config.yaml
hidden_size: 512
head_dim: 64
vocab_size: 16384
norm_place: "pre"
norm_eps: 1e-05
attn_scale: 0.125
init: "uniform"
init_std_o: 0.0
schedule: "wsd"
max_seq_len: 768
max_steps: 6451
dataset: "wikipedia_en"
Each number is 500 + 50 x the weight over the matrix's rms, rounded and kept within 0 to 999. Layers, rows and columns count from 0. Numbers have three digits each.

# layer 5 MLP gate, 2048x512, rms 0.0554, rows 1817-1888, columns 256-319
541466609477502553613471503425635472525474497518399506412538474506477508423483546495534488584530483501500485423455442471503490521529583468517514525509489503461546448490497458572490475604442570
473489517540535555614455418567412475400492545489424452543554570493526547521404433542393499473485572468587490435324509564367447508545500435556524535519480460496610529554504574526510514553521535
418559515419487543530527467408545441487564512541509418471468471504527486475532496458467514538560514626492500483444496605440441579527516524502611536533480484483504529461500486492481497570513450
475546462445415548502486467487468520516510504501518482565507433420559455477489446490477530505596536521496492439583517487519427513535509418606491408574560506503474478492459576526490462446523537
580423360495546480428444563394534445450490535540433447572427481518456499536454548515581471453494525551517485518548486340455609529563424549494521569503457457445528521551406521481524496461542425
540619509549503465503565553532495563452544589491466530472460475521487557532595489526422453430478536486478451606462555475372550463578512452532500483436577413493423512473540517499516509501476571
552480579522465505577461506448373477430527529490532518535580468459576550554488427412506517557490402410441485434533545530487453483417487565469459482621532373456533527596539535543553528468417471
503495474615454452451532491445448504346476521563464474495583381493470457527439496478639543558430446410496536488448496458453448416502574457504546386467485373495488457432552495473378564561620435
473465486443502534535560531449556515529459528440472458589488471532492444542580523552560465457591481382489518621494533505449544447515490439467468392446565466546534621443562461596532400517487510
479456513512426507435446446597573439449468533509489516551627544553452499505532426514527501507514450444568499540458487527531472486554514452521494555517517469549485533436347477482506558500499485
498533499460412436601468566424504471529501522504503535518494538462484465529456470603497567520549462502407540560600505521534441472493469507492512479506606529536563501531378530534478425577520525
424393501422447579442500545523444565502496459423449516504554448388524470449482530442510473531495500581470456421567495487591452484534493501537519549545502485515441456602491497514495482519600540
591407503476592552461588492537439494518579587495531558581476546526514492516533437500577490490515587545469513449517449492516554420514487492529554563593557504514486464406515458521538542485563570
443548403519523504566534494525503508424378497499433516459466529446535411473506457488575530500512459416446426480533503522516414587541526521512521507502415456548478490479444504563547467528565474
538541521497451393554506515470464457484503547493438496530519447511524465441557419573519484521369556440448421533464659436446476539532468560469483491481486461599543477512412486516431576586485505
573500480417516456453481496473498477535534523462600574511500485561401543446430467508398486529488544504444498603495454549498477477525537445514431556539405523487497568526424365616461492555484556
592486448477499399602447532556479543524524572518474491578515558550515525459496483502502565504477485511481560617554486590501439390487552414494560456454446557458559403443497510565407516397526398
500499483598532512530534513559487433502449547453459500456469478535526493518527581461501472488463497570532540389530506580439589537447514474547466610516465524497450461555513510486459547520500509
510487538566525456507430474554463344594477545583476498465466479541511498522517498505492491508585541536455504490568537602535469580452485534524571566497564473535457529497501485496449562482512427
496661510511409538570493506509542538500423534373473477500491402497496500427516485522529528504542609458534499533539547434521512377492567512536493518422596566511503466464333587447554392618434569
561538416483394461469466546518541517396530575419405439583553492503546486502512493547483457504462620454520423503597501465597519502555552397469488513532496513447568466498495566559573557495507481
498498439436557488459431488522499538415491496448486467511473528562509535564575576520428514493530469614592515469549537616550467541494513448513496503570474570464543578557512539486505494445514478
505491513521548359474450375456567535470589573469420488554563455541525472553485445493544401428572498541464469568605576490482523598609473408534518522463440485432505553439504499486439515490564480
470530636513513438489510513471472431438488534528499466506501518533543534516489450478466559552493553437566523526435476518490482504537499511529480382471466546477531428551533477508457558506407533
439564519407572476532548553542522452454476523476580584481523580583481503519491510490530580500566527473545529494525454480440582557422559468560539521492587569543378474506553566442482430453443463
476590559555475463518479623520564490418537592404506512570535535574529506515566558564475576412516540485505508507515649439509483522541588492435591556559520526531533491474545449490439512468569560
483527582557469474486484514552426537458457546493445470563473413465532572490436449439563502603535386488500507475610406444445526486517487461476526429497487496560494422559466495513437552507477446
476519421472453479495482525538408506620479505458477503474525502498490456586486533425555463495573523506344479558496537467509603510477503454482469533516442495450538583514478465421482504510514419
629487556581538519558502494558501510398461583406550483473565528562523533496479384508520512526531530442557538582470558556502504418511484530462527440603552431430496404490456481539547477470461476
574504455442557493430434542481551498608486561531484520543501361523520483492582503538561482475554498472482418497597432403463406458484498500428580538445474407499460563444457496540495464430482495
411552492447494455553556490451446535456492492513517477538524523494432508581482509509471485463507470560532580498532453468519474395491531542570501525475492549504515541413522504482539459488506478
613443447566517441455489514404506418431560650617488464572427420502442496500484525485437549570573459509459569446568551483607553542460493584528552393504504395435460464587617482567542521436521448
496460489435434476536441549533568486434425547536542398514485458487526475482545493502562485588523462470465588492571518532493518539528528488475448463503613472600485460528486416415443462524603554
504505564520499545580529413463437534489546563510467450584557489558586384507430544550440512550550493537605441510510554393524513542477514449477539562469461553377589475477479588566481656484497550
625564591512464479558502516493482373496458502452467560469501519473576537403570448371463574533509457579476523517536560483470522583535508505575468511502579540606489473518512517530515514489425470
495503442520523475459427450503495504512575526527463432471519425530515510459497505571518487454476520465412477472410536541422541409595525459610523447583404514524480476502548561466478577446573538
591522483507508527475402505514541513508372537480524555530508484503480441542557446496518557475429540495542509509516475434438511491414588488473453504500577511426536502410465497531528529458517478
518509478497530512501462591451416492464443534474600524491585404445446552462448488464505541517522487534526554554448393461468384473511554395512565458570545460533535426529527478594437468450496464
458530541482455516423577553503380427442507477572543582495515510527575500450473445572473533467404569539571505526482462527502488544538571396615448483519500455509435581585482536441532490533442445
466453515530513433477600447481506448530559518538442490450549530540487482602508501492482457432582446566523514510548462444530416513487482406506426468448510448463469508473545541530513485549605448
566475487498413499496467509482474512493494643550483488503458520508500520511487508470521544498529409490425615601434584467381518473482548420507447511468579504544574510467514456474504485496545442
416575436473556468482493464571572449474467494500573502485413522470494447586542611465446516534534517516546513486543516542520468542500435643483469509494468498456492538476572464376423491503501461
436448501436471508522545462476524543430484571551391446539512545455492460667492509555472496479503475523562490489407590509503492496536519580561413480497501500416496569387438490497484450550576521
514442545499445443461490486499490462494561512504559443505544417544505525522487547418540409441533444474572514438491503425512555554553604512536499411458489442502493486456491556604352530506509484
460580553527529494434516515469514522497479549586581514470477562451564448514492400447488560453534541544484550534417463516420501385498595526619503435497501421563498536511442497467466461539454422
500522513473464489522612380483490421445561515485422554558547467521536521520553461483518496498455507523510493537427478467476549469570492432402521523457438559488487538489530495573459426452433536
589540502445584541482504498474460424487472509491449507479476608530499595454488482496521518505496472457557556561491472416582512425498470577492556537528468540497559503453470462453502457400458481
545440507462595505503477409522473518454385496563453545490557508478562550474389519537455499455370524511489516418537569391522537490513439562457473535519584503457566419533470408523518573558495586
489555475518550521413496550451425443514459562627452553498589506555560436490503470497464566548457540467550546468455494527573552429423555489455504475488459611536492543569467501498503531493591404
445532503461572531502566533498553473527463557452532415477610503501447467477517503430544561483570556543506503450538502466508472487558608468554623504483435482497450494460466493583480532549573492
465559478561494444564407510465533524488512497503476434593566422509560549542515488399554478512514477466518462431459505508577475423442439479508426466553533485465458589475494495517446461501534502
493607427584548587473503518598498421516480585513520575562534522535523481509539495394516413526523558508545404500446505470511503403583514488488571460602479500471509466497535478521455644507519408
456548573611623407415527454474470521549583522510488519433458621514563537632334559421445466501424568428622543590490519485455483470522450536488569555545529450580536556558430506508532555615551487
513531478532473527563546448564431490567478546506522550589516493489549612414500443514525453465641460562521573589519466584490401556421555459506531540541467404503412557393412424554463514440490427
576485609466514460550456388532489468464559561536503477503421510522391476572518395568462529491443523490524551393415493476552553598542502464566579499474566541547491538562528524534530489561467505
449482469511563504598521479517547597510520587568360470497530426565523561523599471599544613479405483461549529499393515524404613508547516371442649479438498476521508647526421547482480611528575489
517508414386472498382526480557601551457454544479541529423452503621477542544451457580539433542577461520590458531578454473518494447485488447581425580477512476553484455428546477472502567483517476
427442467479597450506583458446498428538580512547561501542504502474595465468562456494463385474425496456447517459444465471510532442457528517525521483510505520531529479482571538503512511505529415
490468581500426450483482492510536472475540529428472426567607421481531497472532448515474479510454506446544527465522567570427603471479521572575499502511601460442608554512476549572475484438452599
437364551464478466453514512538557519488493557493522451578551416522373489575435464506546483448463525457451454468447513447584453426483544485489533493466519510446525438438458487484545491438409521
606574506478399586383503430509558464432522521608439495416524411532445551594591441464526573566525559519577554414563542505484441565417454474506582501503499405454596621498482510449496435528443560
568525501496570466549450493407572520448540564566479449471489378511586486559582528543496495502549510562541479413463384496462558461490603482517453484520544483494517588501504574540440521464568502
538487486494481394478533480486515409570470527464553486531491544446469499570462482535564515481466470441441523588451534405484562638560465456555484488498564551479536478555503485561487447438525408
581520586465564556573472454602580429435487578447475530469488513594486501485501510411549550467482523596504444466509580493391518433448595438582438468523476494518530430497517355590524476561547534
442518444670518475492465449532415518506542487459457467559511483505563564548459456464493474465525479481485488485476469584590489476535485432470481406411496460469553502491514481541494570478509427
487466521512539472431585453539481388470525490428597565556465494482509502449496447525478503521523572562616471470451532551537530513490508490537492510518491511528459428553581436521470496480477489
497462424425449437454487509472477561470537546460553514620471487508482554439539484504525546520431518540446451575548514492528498516567520503481590461436427578429494502462509434466543546438430503
397556481598397493506476475404479410480536510431458488509578507583519514537482547541451539393500522477610488490499553516458513527453519515491547572497479475525579514563426491498523594461521536
525545528585421487546621506520455501460429556513525571525443451493566508446416462485477474507576454471535457480484504512472431502475572544501540533538495551524535428489433470555505436434448433
511513494421541520533573503416534439491498532452536492500504515444598515518518523470490412532503485511408513447497510438492553504436571528494599486570548476502541555495537526458529515515533551
499466521511430485500513557534512431436439564517578582520534527463494614456603493469478509528482492489562510525494455477450595484411508454482541442487512465504441578517450567515442506535471531
547498448503549426527534485547479526586497482452389570436559513526522494452544531478600458538438467412524507543514493580418439545583460491548491477566508467502527449564540438519486496424529551
# layer 5 MLP up, 2048x512, rms 0.0546, rows 1817-1887, columns 256-319
470543501552574462497554416445523566542514490535501453418555528531540505498456515557449506590432416483563450474494568537526498498504517526559480415487517511523505517419514470455538511507496483
463509418508475450439479446428470579517540513628507626535570501514442496488465523556628472478462468444534541548417480507572470483460491427472615493509471488564409483591508484508515638548539571
418494509563489368493536467520430501480449532535483567509424394514543557496416538589513491458473486505445584609535513530543483539461411495450445461459516543529552514526506501473485495468431430
480535471434551515541520561546542432393479514478571484470448599540550479519547514495492469489396519514475490530470515456459495458531555435461471543409386503583593589469514562431497517501541413
488533438476519441533569446395612501471462521480536458464444435474471494507393456566512553423447506515495462530447508447556485399493528487565445482434481474437463591424489422453488466483490583
493503479593454479480588486514503506455569514423500578426532501477450504526485499542584434516563537460446487489484492525396574491492435506504470494516609391605464501447516469441576540569483560
445492525540497566406603376430453462515518429512498478569580475490494513547467504393545440564538467448398491488519537483552436477480448527464527415536535481445564409498551577504597557544513466
516573518480484468514478493487489508450372499523489513493508448410515440461488425526544432598540530542536424503599483520482416491534499438485632437582529447495528440456517543392450484517597506
417476487453402520533559567554495470508522491441472498495565516515572508506570535553444563538511453483464534499539505553442501649597532475550545621485497604438479574490409412477494501477481567
522523398464564518455477490419497436530551495425457531460549514418553542477488507516471537466568444449593448430503536517444533503478532414414479547494571471456470461496482470434560457480510416
528529522481397529463497560564544514554416480494446493477513450515497513532526511480513526513491488502528462618541473552483478514486532427506502508493477569461479549562545562497482590479502639
558502479458541504505478419435531458473501524583616422491647500534489464533519498571486504454577497575556448430459482437464529488453493498480409524535522577561429523512502490526498581491473530
549440461498368543375471518436495604442451510492520522518510603469500511554541535467498461552428468492553488533444540550519407551517458567498561473473473519518461420523564555504490486556429533
487569484449471501563502409406471559513481460440552486609404394483520490425471498417438520517506473466495478507529476532526568476486517448482540499507491434453469498508464515493569449491407422
468487532539481529510481408408488568483485497457503530569499488451538411393559517429409480486514579452609526525534521548493576454482531499469435497524448455375473516425483550605532340470568449
532487446487529547547395558411528487561495534490422551487613583597529472362489551481523417424446496526506514609560547543490621601541561511559511480458521519491491512477460474499542471498441550
594464584561409526430481597421505455472575530543575500387504433549592422460496471440576503553501488498500403583433451557572518479525557414411574517506549503409443470507480497587378579600548488
435476553481507513577362482496480497519505480570497508447539416485413542501519504458407542450514448498441563500378494481523412458462492479517506531529502446507485425483482506510598465446449473
505470565448539491500525475533520527550477514575502680499499499454476433606509463522463561528483464473573516441398436423452525438498513532621443482422418462556524537520504412505548529536489506
480478534470523463449530487430468463433461533532410538542453571448425537516520557507464459500545607506491477539527569485520517535422462602519514516501547506516482558502509557419442413535493478
466530489426440519399574372433482519469428494532502504410439526356568551520540430503545536508424434517508451527547513496480454407372506530538408530500456626517486402567519507568526498535491490
437526414507490500432555506483419469475454504442405494535501525497513599445542561561409543396508477535528528437520508621439553400500542539542513504498507472580517550372526515493555428431610500
497590490544563529520623478508467465507565485567517564448544519508498498528508513449496521408525545456416499544423482519472544566487511553598556535513482507525525429509436486453551498510456484
573517481395550557415479510510563440433405503497487523452484454436417562452524466493432558515469571537502465433462557542544394460478498562517503518572502514435498545444601523500537485503464438
480543455432452441459422444491469488521415524583451506501433561513516453486433563490487530467441589431555447513446516421561573448556461438490546491566471507491461517487478503495501549480523434
385470444472537550447520518456507443431448498580425502436529485467505526494450489430490527524459590454499535556421463468504528504479534478584410404531512489471571499523438504551481472409464410
465397434501427447570433549422521614559498485425579518469451618474490457472495458525495510520607516543508468528506513542448456513557524550591417574510412618503463515464546475547566509559500485
513498512477629570515516522527457460476518500485453464485546505490482569366443519580502437473519498615523538495529517415480470491461455445410478429387533451473497468445584564411518493473481476
574509433616517459495454577472501518569543524523553455521472438595492495447455520566498513462621618492496494528460408439644475471534521497487510552460534526519501514465547525402549541579539484
549555473425431436454483536453511595541486493561368493472495512488520481549393493452533506539464503508639585412503587457541536555513565515499621485466547578588440423473519545506456437492536437
407500529394523479485569481480466462562452447464571623519435482486466504507489533500521470540482503442466534502472455501545503556501393448509448468527488543527581486514520462530501483497629425
697527470559499454507571419515468481438467527578573488472489490513545523519539512471415521520462559531379560473538563517548554486513510487533451528568406463482426574543612496534523467488456494
451524559499573474478546537523493459578534477448562568432435420564465468502412473522450561428417521483460422480471524439480465554434572468545503482461497573574481463512519469561519478411515519
430449537500484414465481541537568536472610502454458454576504367412448546427559500464527470504489486420442496435529470435357391549511478465616461570582566426468511481568459552493444492537419488
509522505517487516501561497465565533549505507520483513534522460519474535510466520543495542429484530462493458470440499602517431468472522440500528474449463428537506484547504496495490425426484535
538427459517526506510536451487483529542528480555504443465406553469560532478456488494491510520372517413439444445410521579571485502470457495425485497511593534525459474542488414445557588554480457
455479484501513449509492577515482475463509470442470486537575508535481523486490455428486438472560468549513551479526505508538587517467485482445516559471545463498369463540418510559431470540421536
462516467416602533554419485467470572471613479513486538363592476445458526564537470495456497446503476580451534432489580527575592515445535505500491501582518442438486419553575482453472531576524471
485393467534549514488411521555545562538511487500496532554570522553468464577446533545559524468484458577463477480506551419523565515525466530458531459416409495493510480497515455474579537513460569
528513493524546468530440559527544599591504504545561507447494512539496512500487473462463542469412446528533401541435560517563505510581480481474497510519547569575555532523531516572495452424535498
505461494591517565501475535510453536562503529549652509420516570512495560565539519547498486442571568527496476447471555562539556410534516484433544478388472498615508518461490443493459522572523540
482488522507521481454465527502509428571493514477497441426532455528577423604544480418506542461543520458477573499471471487479511517562470523418585414464437610464568449516556494448465587543479484
457502566560532505471452533595518563499503470509487373609523588565499477594568502439443469557459556523490464491457483546402544421448457433499452524576507431538507509484507569482508537496537490
603495453565482503537506543432404483471602505521583461466398470460606494440492488588478507428553526357492526476476573501524519457510531401562489526537476539551531455472564499551449533437518521
394507556570608465455494510465434447572475471501440384428404510505631423441476416486466571515446554514471498442506513432501386486481550564626450468525595562513461577469458485433384561587454488
431494550511531459414483540485395364480563487557475489515557543505498485437431507551550453580453447386552504414494429577469462597526521521477442478560463459516587436510547553530506513487483445
528431414545484466561546506514433532447641518515528383468576536428561532462464477569521440551383512501497544465544441455608511517491499567441435581405539463410519490506505597537459474433628497
490540486540488556521495540442535443528499521548512513465450553569440500495486496521530492504445496547469497528517498502516466446534481458482469482490518505547455506383498473509424464472525478
509524396549532470596491498502524475565488520442548501501450496484490534366527522491443587482459515548348509446507478654465456585528445495456472431488552417596528524501590553411498492491472447
429521607531563548609504435535485483468514464496488438489466572494514494459415411539450525469395510497437581580426512458485529558490435580550495415489517588452532583484442504486560435574406557
383514462447438425547545442414587541499509528520439530523558435509490449410558520505545485512512532492526495439562415569502520519553562530568497529561555524440455489470491454457483499438514521
392445560459427335520476500504492502469579504594478425455473463471580454538521450505551521465484528534448530486498498396456467542550511449560499548437401527395500568455480520517413503526489508
604613601494498471493510518523563538444443530404508558505529477496508463497505491527480553407511471482511469541544541398485569440468479400538423509463489546520513460474493510497481441580531503
422502560475467547436528558547394477510503491525526557536527428519424557528508508463468538431553500588451540547572543461489399538472519565580494440497462446455573517469532510563496532455481445
497529400533517538510502561447569519517516551490504581537493426574509481441495512545498440453487351417488483480516464536466604419361506425533483472476479492558474578480451622526501437427572532
390487385506332568437496470429442393512555465438509530522532553509540458458515497406554453646458455587516553545517485415524387527489447596533448527503531501486487444430582593548575460448409483
478507524566476409488485519478506600618554517476590395461462476542505528473480506545507542528587431415494463546470453491429471477519529514536535489479434447594462405534510539656476417489552452
459493559471578524470499528634495466593502530450461535466502566523512471503526401458462482600548483514541494555537530521454467518442435408466499584505565488517586444433502387431473526377480500
466452518581462550538463489469486555477501490517467467527545553479507553517502558489566567513540434521397518555542487461517424505420520642541433529472539415393404487472503524571534483506423457
430464494499489601452448486451488505552525561525560523513559512369501499505474532511507447481492432521491532491468569466550494472446560524543510515477479562463549437451493511424540474457465589
512491526505428436546566526550514479518425476468528481501574486465540454519515538478444516493533487507527437479423559526468505487553514650571523569578457496574433430550494439557541394499511546
473485581513551449549562484449494644424419507572539663483583462456399518531487531569554478434497471497452533538546435458457554423463454542465488465399534472504548524360461435536550445546471509
439495524613495395433438463565465512592469511530515540514559591538451481486506514461545506424610519520514573485511492425480476539517497485520502497524544506552424497482440552514432496560424535
458496511480429481424543497487409547420494512401490443504426560473487442461520615504353526507495479515468507550509466645516413582448482603456467519388458489500384530511517533457537552544514576
472455501444492518556518510514499389342594488482493508455429470450589515453561507515483554528509517551557570439550448486476535523506478493463499536550539574504482568495468508419463582550531618
527474483425469562448457510486487473529601490533515530456557467515502480542462451487562564484498520527483513412477644527438522475521590501510604433483465507537525527410454454492499487565413496
494524495514518453507449480557474420554476528471457547453524445499459426494491532554369523515496582524465455451417531539471520443554508548587479467558420526462484497425499565525449419517411489
443478540436539483487472429439525451429506504422581505644497388505538410451492508502451440516513526453537427536509447545558478470516497469508543513430439452396522465480497554558555528386499510
477555468536498439580506463419468455476485512523553473575421455583557424394479464484516454476446559486485468488447472476438532396478456565595515511471598493535442512461460510539459455392457470
570492502497542431491458504470593537417573514515598592524541553426512521447465494512439476554562545553459433510513505463491486471444553458493483542563431564498516571528495491530460529430494510
425469475462566462506482492543513616498443509426539600549510528509471498505511537472462560443519432509437405516452528475460493498538532510525411588470491427506484514606488509596634514488536499
# layer 5 MLP down (transposed), 2048x512, rms 0.0519, rows 1817-1887, columns 256-319
588539519418485521408489513448447486485520465476382448527567420444461530453529469444430520457512515432561498528476475520475555589594534556504496479484489507512530572424597441479528443457428520
411502353550565497513458486519493543531569556540486597652496534575532443600459468476567555437475433458484533521405533519553476506503562506515501524507479523543444498500500500535589503541486570
525462519425395536533405521428504547470452707476518493467447548463495483601551558530520480507500428401420453501423381536519534523432487478416547565473551536486469581511486463535491513519510442
494464480445492517526551492399504531499460626486486439498491550481460444428535480457472523483498523492506505458552539540537520428555531555582539541516513471478466429587491471432554549479558548
482543519503444574516541425554403488511493373490528432409505582388573501484560387445475528461460568433536526420471482471631561527408535579516528514523597461490464562478522446506478544579476490
569538493455493506467446453538483572475548501433475540423527520527484509642442455619493426495470458482446524523527472472487571466467481539483391515446553475478426570529531391580521462551459462
429415386500474484427451467491471495464472157487507552520526572534472485507533464490505477512518459451484491525588479475467568467485276524508394500495517487487562532526533525507499452454529487
462525490504575483513475459501451529557363395528496497489497512507433487490514516593602523503542492444475543490473424406468477401503531528466575504402483490430457438464538490461584535515578425
446488462446528595440528419490563440535448590460492447514480493541550542342534457489397618533506479517499463504534560513490521577462568437522597455438461517558532481547566570452502440469470474
444580552459555462469499534457452468534583434492475590424489497520531449510486497544523360501590529484631558569436518456475452428487508515452555544481475438445545494467436526444481493454490542
497577500477565461405500491565406504439461495530506546460500478443419550492474475456511424498486550500505530531595536570431472465549491472436446443509439535483540483553544521505489449499543494
516475574505552548454491461416448434550566563511474519480593462483447424481521457510523524580494496477467514503496547585402505502442542471456587441555564531433547459525524562598461458557458486
526429502524436452484511528443495527515455551496477476491474527417509550512557504495478485448391543556511514466495574510547520494457533646456581485486520492575514457527548477437501519470410537
543536537397438460405503454575439510506373341607578533467510533445460521498586522503417471474515545469505477454490431507450471426516517562510503562502579434473506454463544482519521593555520533
548395419529512407536564401592482539531538474480524462449536465493596464462409480521486435555534546455441460488534481482483553542526519504479491597544490467433466549413476460581453486529497531
612545548594458499610451565431410442560510498556460444485509495534540549572464452440529484451542547414501420455521510485541535535478488509498537482505493446499536517392494442522572494507519400
460554479458432475511576525560553539482453358511561501489479479639552507475503476520545423481494507454524482487510601551617508479576579468600555596516443527510465469516502386493418499490551491
480472563580456507525516590381541575624496555459503536476510530428567572532382544587426577384500521473510425466462465428529543503505511563447470463465430473591507461471468492522465492427505530
481539450481429496453521517496520462490484679499527569580526462480468458465482520567490524474440547510498502471550491509555452517426618466505559495486498604573485499484556536491531457538570448
514538481472549457586541512532569549498473382484477527434535457494439541484478443525489463480462611578468470558394467533479550461469463425482492520534520477545467408501418547440471500515413526
529565462431468488552509440448605528546462445549495534422418459442697651461513440509535500584478423489514481493404424550490457506539508550552477563498503459488500511519513452460519463511412451
446539498572541461573474487588521530441434552520447554438530545562543374475506451539462484466508591465531632523552503448485536529520431396424511545473534536546530555483460430464499512495491398
498575557512462552521473610511512563541477327520554600473604448442502439472486418427531593547532549444474553491466440473477519471552455519457433492535415453530411469522467494479524412505539575
545484599598480534520514560511442582441520476508474496506491490511524398463448379545470474590563493535439536493528444462478563414486420442497531508528572515470557419465576551527530481467536539
460453594518536509482475461547504593465526509549478514488409609565456498513483462492541594478411506482525509366438532480596403462455609516488529568543539499501503486453592428536498476564596436
499451545465475553420456467479510516364496580499528504516458477554534543484535466435523527543546370503485512493478471496542583608483502479496493457541423508414545535493586490442513557499464437
500505515382518462502543564511540505514472535543558629497484522523380550387568573519456517534527482556474497496509618576469526528507530576565534562509504517561501506499517548599497450541554457
484539452541460507469447468465540519613489636464516493525453551507478487546381529424527606463457545508476522507520419498527545536497486550445391467483502550510514529482452469460472483446472508
561527514575544493502524533476478424571556345445639486543485501523550531471520510490440501559549523502452505542464474476504414484582493572585465492490555517461384587502532494474554443523451441
441511539539623428502510486377618456441380562485488522442480534559479525480488557433465528408475518536521466506486553409519491524542595467427576513410442582553536455447458538468483456455537487
570469490585543552462498537492576457391534573485441471476506528511397510453473485538580490513515526484579519474542485489514476570513546499446510563504548537505536480550482564498438510466523484
575405489478471550550454492529532442472543475494408470493430520585504546507494418413544454438442464433482490423597584579593498497498409542506545463534424517580500514531436535509527521479517470
501487439435519613424456466584573537501491629488544512491462507516457440551542499449466553477460532533476547596500463564391454452509408516451430455569515469579496543480516475545504619529476460
524559529442506496401485553523516505503551555496520462453426464492558493457539426484557457499468536558477440513503541543490431518511448520516470562543495527450495545500463412470495455458436498
546511485542460511506517514518558477540445570542464501513502554444494481345544394380512444480623371436476486518432525462433438533532658478608467457484415562547528523481511495494516487493498514
452526487407595517464467562494497470551475454596460537453542497555610459637534569513539471523452448424566502542539578507549451515587519581501485414570581552464531415540543454538594548518460490
420471511470490551584504537516482509509511453589549601509527496478518498534545510472497482534631466565562536498557502492467508521496572457504503531440441502521433446377475541428542515500462526
474498627418577517526537535457519460536504385482477464535544510484470525499468540497436496487581542481504541486403459548486479483534494530479476509531558536577538583512591396516495533575604637
532553528486467568477596435445557501496496638484468465578503543469489530430571497468481556477561464423575530483519511471438450530497519590432537449456408528491494525579483522543484467513495459
517500456457542474518523451439489535508514575462506444427495503461548515495405548517510442482584479448564471485476468454434565413500492522564499446507512487536489513500537559529537513477567490
483580482473489435484432549457540507442521412450568487435518519530541501516436432489475440432477614482408590465356490448441506536455502501475394543415516586517479544498428558581574553562455559
516552445488539421546481479495547508541440817519521461494533433549536423552472519522438443439449396446569497481545528492486513529536456467532428464422405574466500574576515570498586549510432467
507468598474540589388420496560473553425502458501587518509555568453528495445593607483393448473483531554459453461502504481456440450454485455516537554519507406502510503498506523555621500487475440
542454439525535514594448491521431508495525437440510570524508536415532549539533513505538484487513457522533430418504519459569400515502538473548576427504519420520558479510392656507542528516516553
595547488534557496500521494441455442537525298468451509521496502550428393481478425527511527508443502457512496486523533495489495493515540505549413517477597470469505559534483482489422490542540599
455540530500523494553558488492511509517468639519495523536496454511568497498525532520521408487483485539487546485434515448493503539550515422504567523409524560381464514451497432508573520441472571
470524596526503418405520500541550437471568449477603514541450500506587438541505479487537439383462462533487513436505545593487483528540497483460532476502471548492399492387501467449544477511512517
508443453554517479569468504572473475437470418487454499428546548437434382503462430436452492463521534524552514549533448459440510444515469456505568553539514555560532428460541542554542540493458448
555472447584505482498440537456506415526529659403542458457525536503535481522487523457424446504531521378516513539463586486455526445502428390494452434481448467518499465422466578522480430533507514
509465452471464522507526451563502527569507526533519518623464553624424550497530493505539510433527591493519462544530525484413492522471445468518432490533543459490507452498469486529494481497507466
457528497503466505561472517578532456496455624546415437569508488400488444389530399492509492445529514524427487502487482544395577498491607569454467542585493495557504516472527545562559460426484525
426528544396496495500506489529542388521504555535559529484586445460620469481501493494515471493405477423532503564443524536434434444523496570522466565461460473523522407390501571443500418477450515
481477476508490536482467547507439368535397246508488507519504514542474460454483516641459491491478515554530446490460493480462507469458551497519481564466522529476497498562516581493475457554463460
519438507511473503491472498541474457589537498456554533582496532549521522550525468467416499412530516499549538490546466477519494511398480488505480449372435379459493518473454630467528497557529483
500425430587499486469496498565471483515556443493501490464635508402450554569459433493464545443491479574556465528488419563494567517462493414489450529531527449540611480469469536524565536443587531
511460474380437580541529507503405430489529619462501512580437506546524457443524471424502481616523509510498403577444503439567436432518487560517488529515555560466389447435446545575466498591438569
402491507431553524571617575390492486495546422477401468467580536569364453524653574540438600509557483582422441484482457471562472568500407462568527480508440539481546483518471546581516542457478451
482499370419497460445452473609553447494562703534538524486472553498542423544569551527631523555528525570497483466430441529475540564565429529500523563501533455515508425539411536502462485525509525
476529507560468452528519428545454515410489692458510471466528363501534477541573464521524498543494484493533463438490448575481487588493478578550452511464563528451489464466427507482519434538503470
525501517502510476618547497562538526475500339521473488489451498572536530493515491503484495485467527508488528526478482513451484490466462522507522534500525487460472551521515498489445543564434411
530502428480472543430485433457406516502503387479498445486530574445527548541480556565520476520507556445542431594455437472399520452533535616558473592564548578562511444495491537489552426534426462
576457528545454509483403386543431485625532545610586539505483484578422458460498432447595527539451590475451631494533506480432483492592526500495496466493540501593510546495474559482556478536533430
499376491429455576419453508524475538449470562507425565576480592566482461421486589513502528523523593482568573527491501514467420508422524410477439596560513528474492551493523548586490595494443419
536501467491461394504458565586424507456457429479629443576434535474496509446522541537586492540526486449542502599485472597456441568426450529426480591434449517486415468481451420499412414538407510
456505520546529556403509479494406456438550713606414543505487533495459431523432446463483565392593579563479530500512481467527527423544567493555476553524543545476457480490590551508425488474498445
448501534448465588482497550388546453563513494638524517455539544474511382488475526522470489541528574545580525424508523455530518507433533519574452459416489494535527522452445466485594537506570517
497483518391545594502468488455507501492469592530497479504546502554435596492482471505491502506457564552563499504399497417598506398603418368441519487473575527469505590556416479481502531481498547
518516481492509464563515536458456608465470509464450440480493481505569477482514476497529451425492414616525428469517613399536522505512463515440472528484457483444577497497495525465444578493552496
532460521462545502521496433387532528498553518576419559481577530499574392443553524549540552521539412474464497474553459476491474606496548474597491483607477532468430481627558570526503490437426465
535507436412463488527545464513519439458385406461623514546578505529540517467493474390535540500506464513466443457434431566501509574495398510475424453497503554550413579522484578505391466508502568
464461474473485492516451423482532532536507615522432533522519482514636439509447514535512474440459565498419487527504562501435531518467317453469398512464549546511519455457535474584579472479528459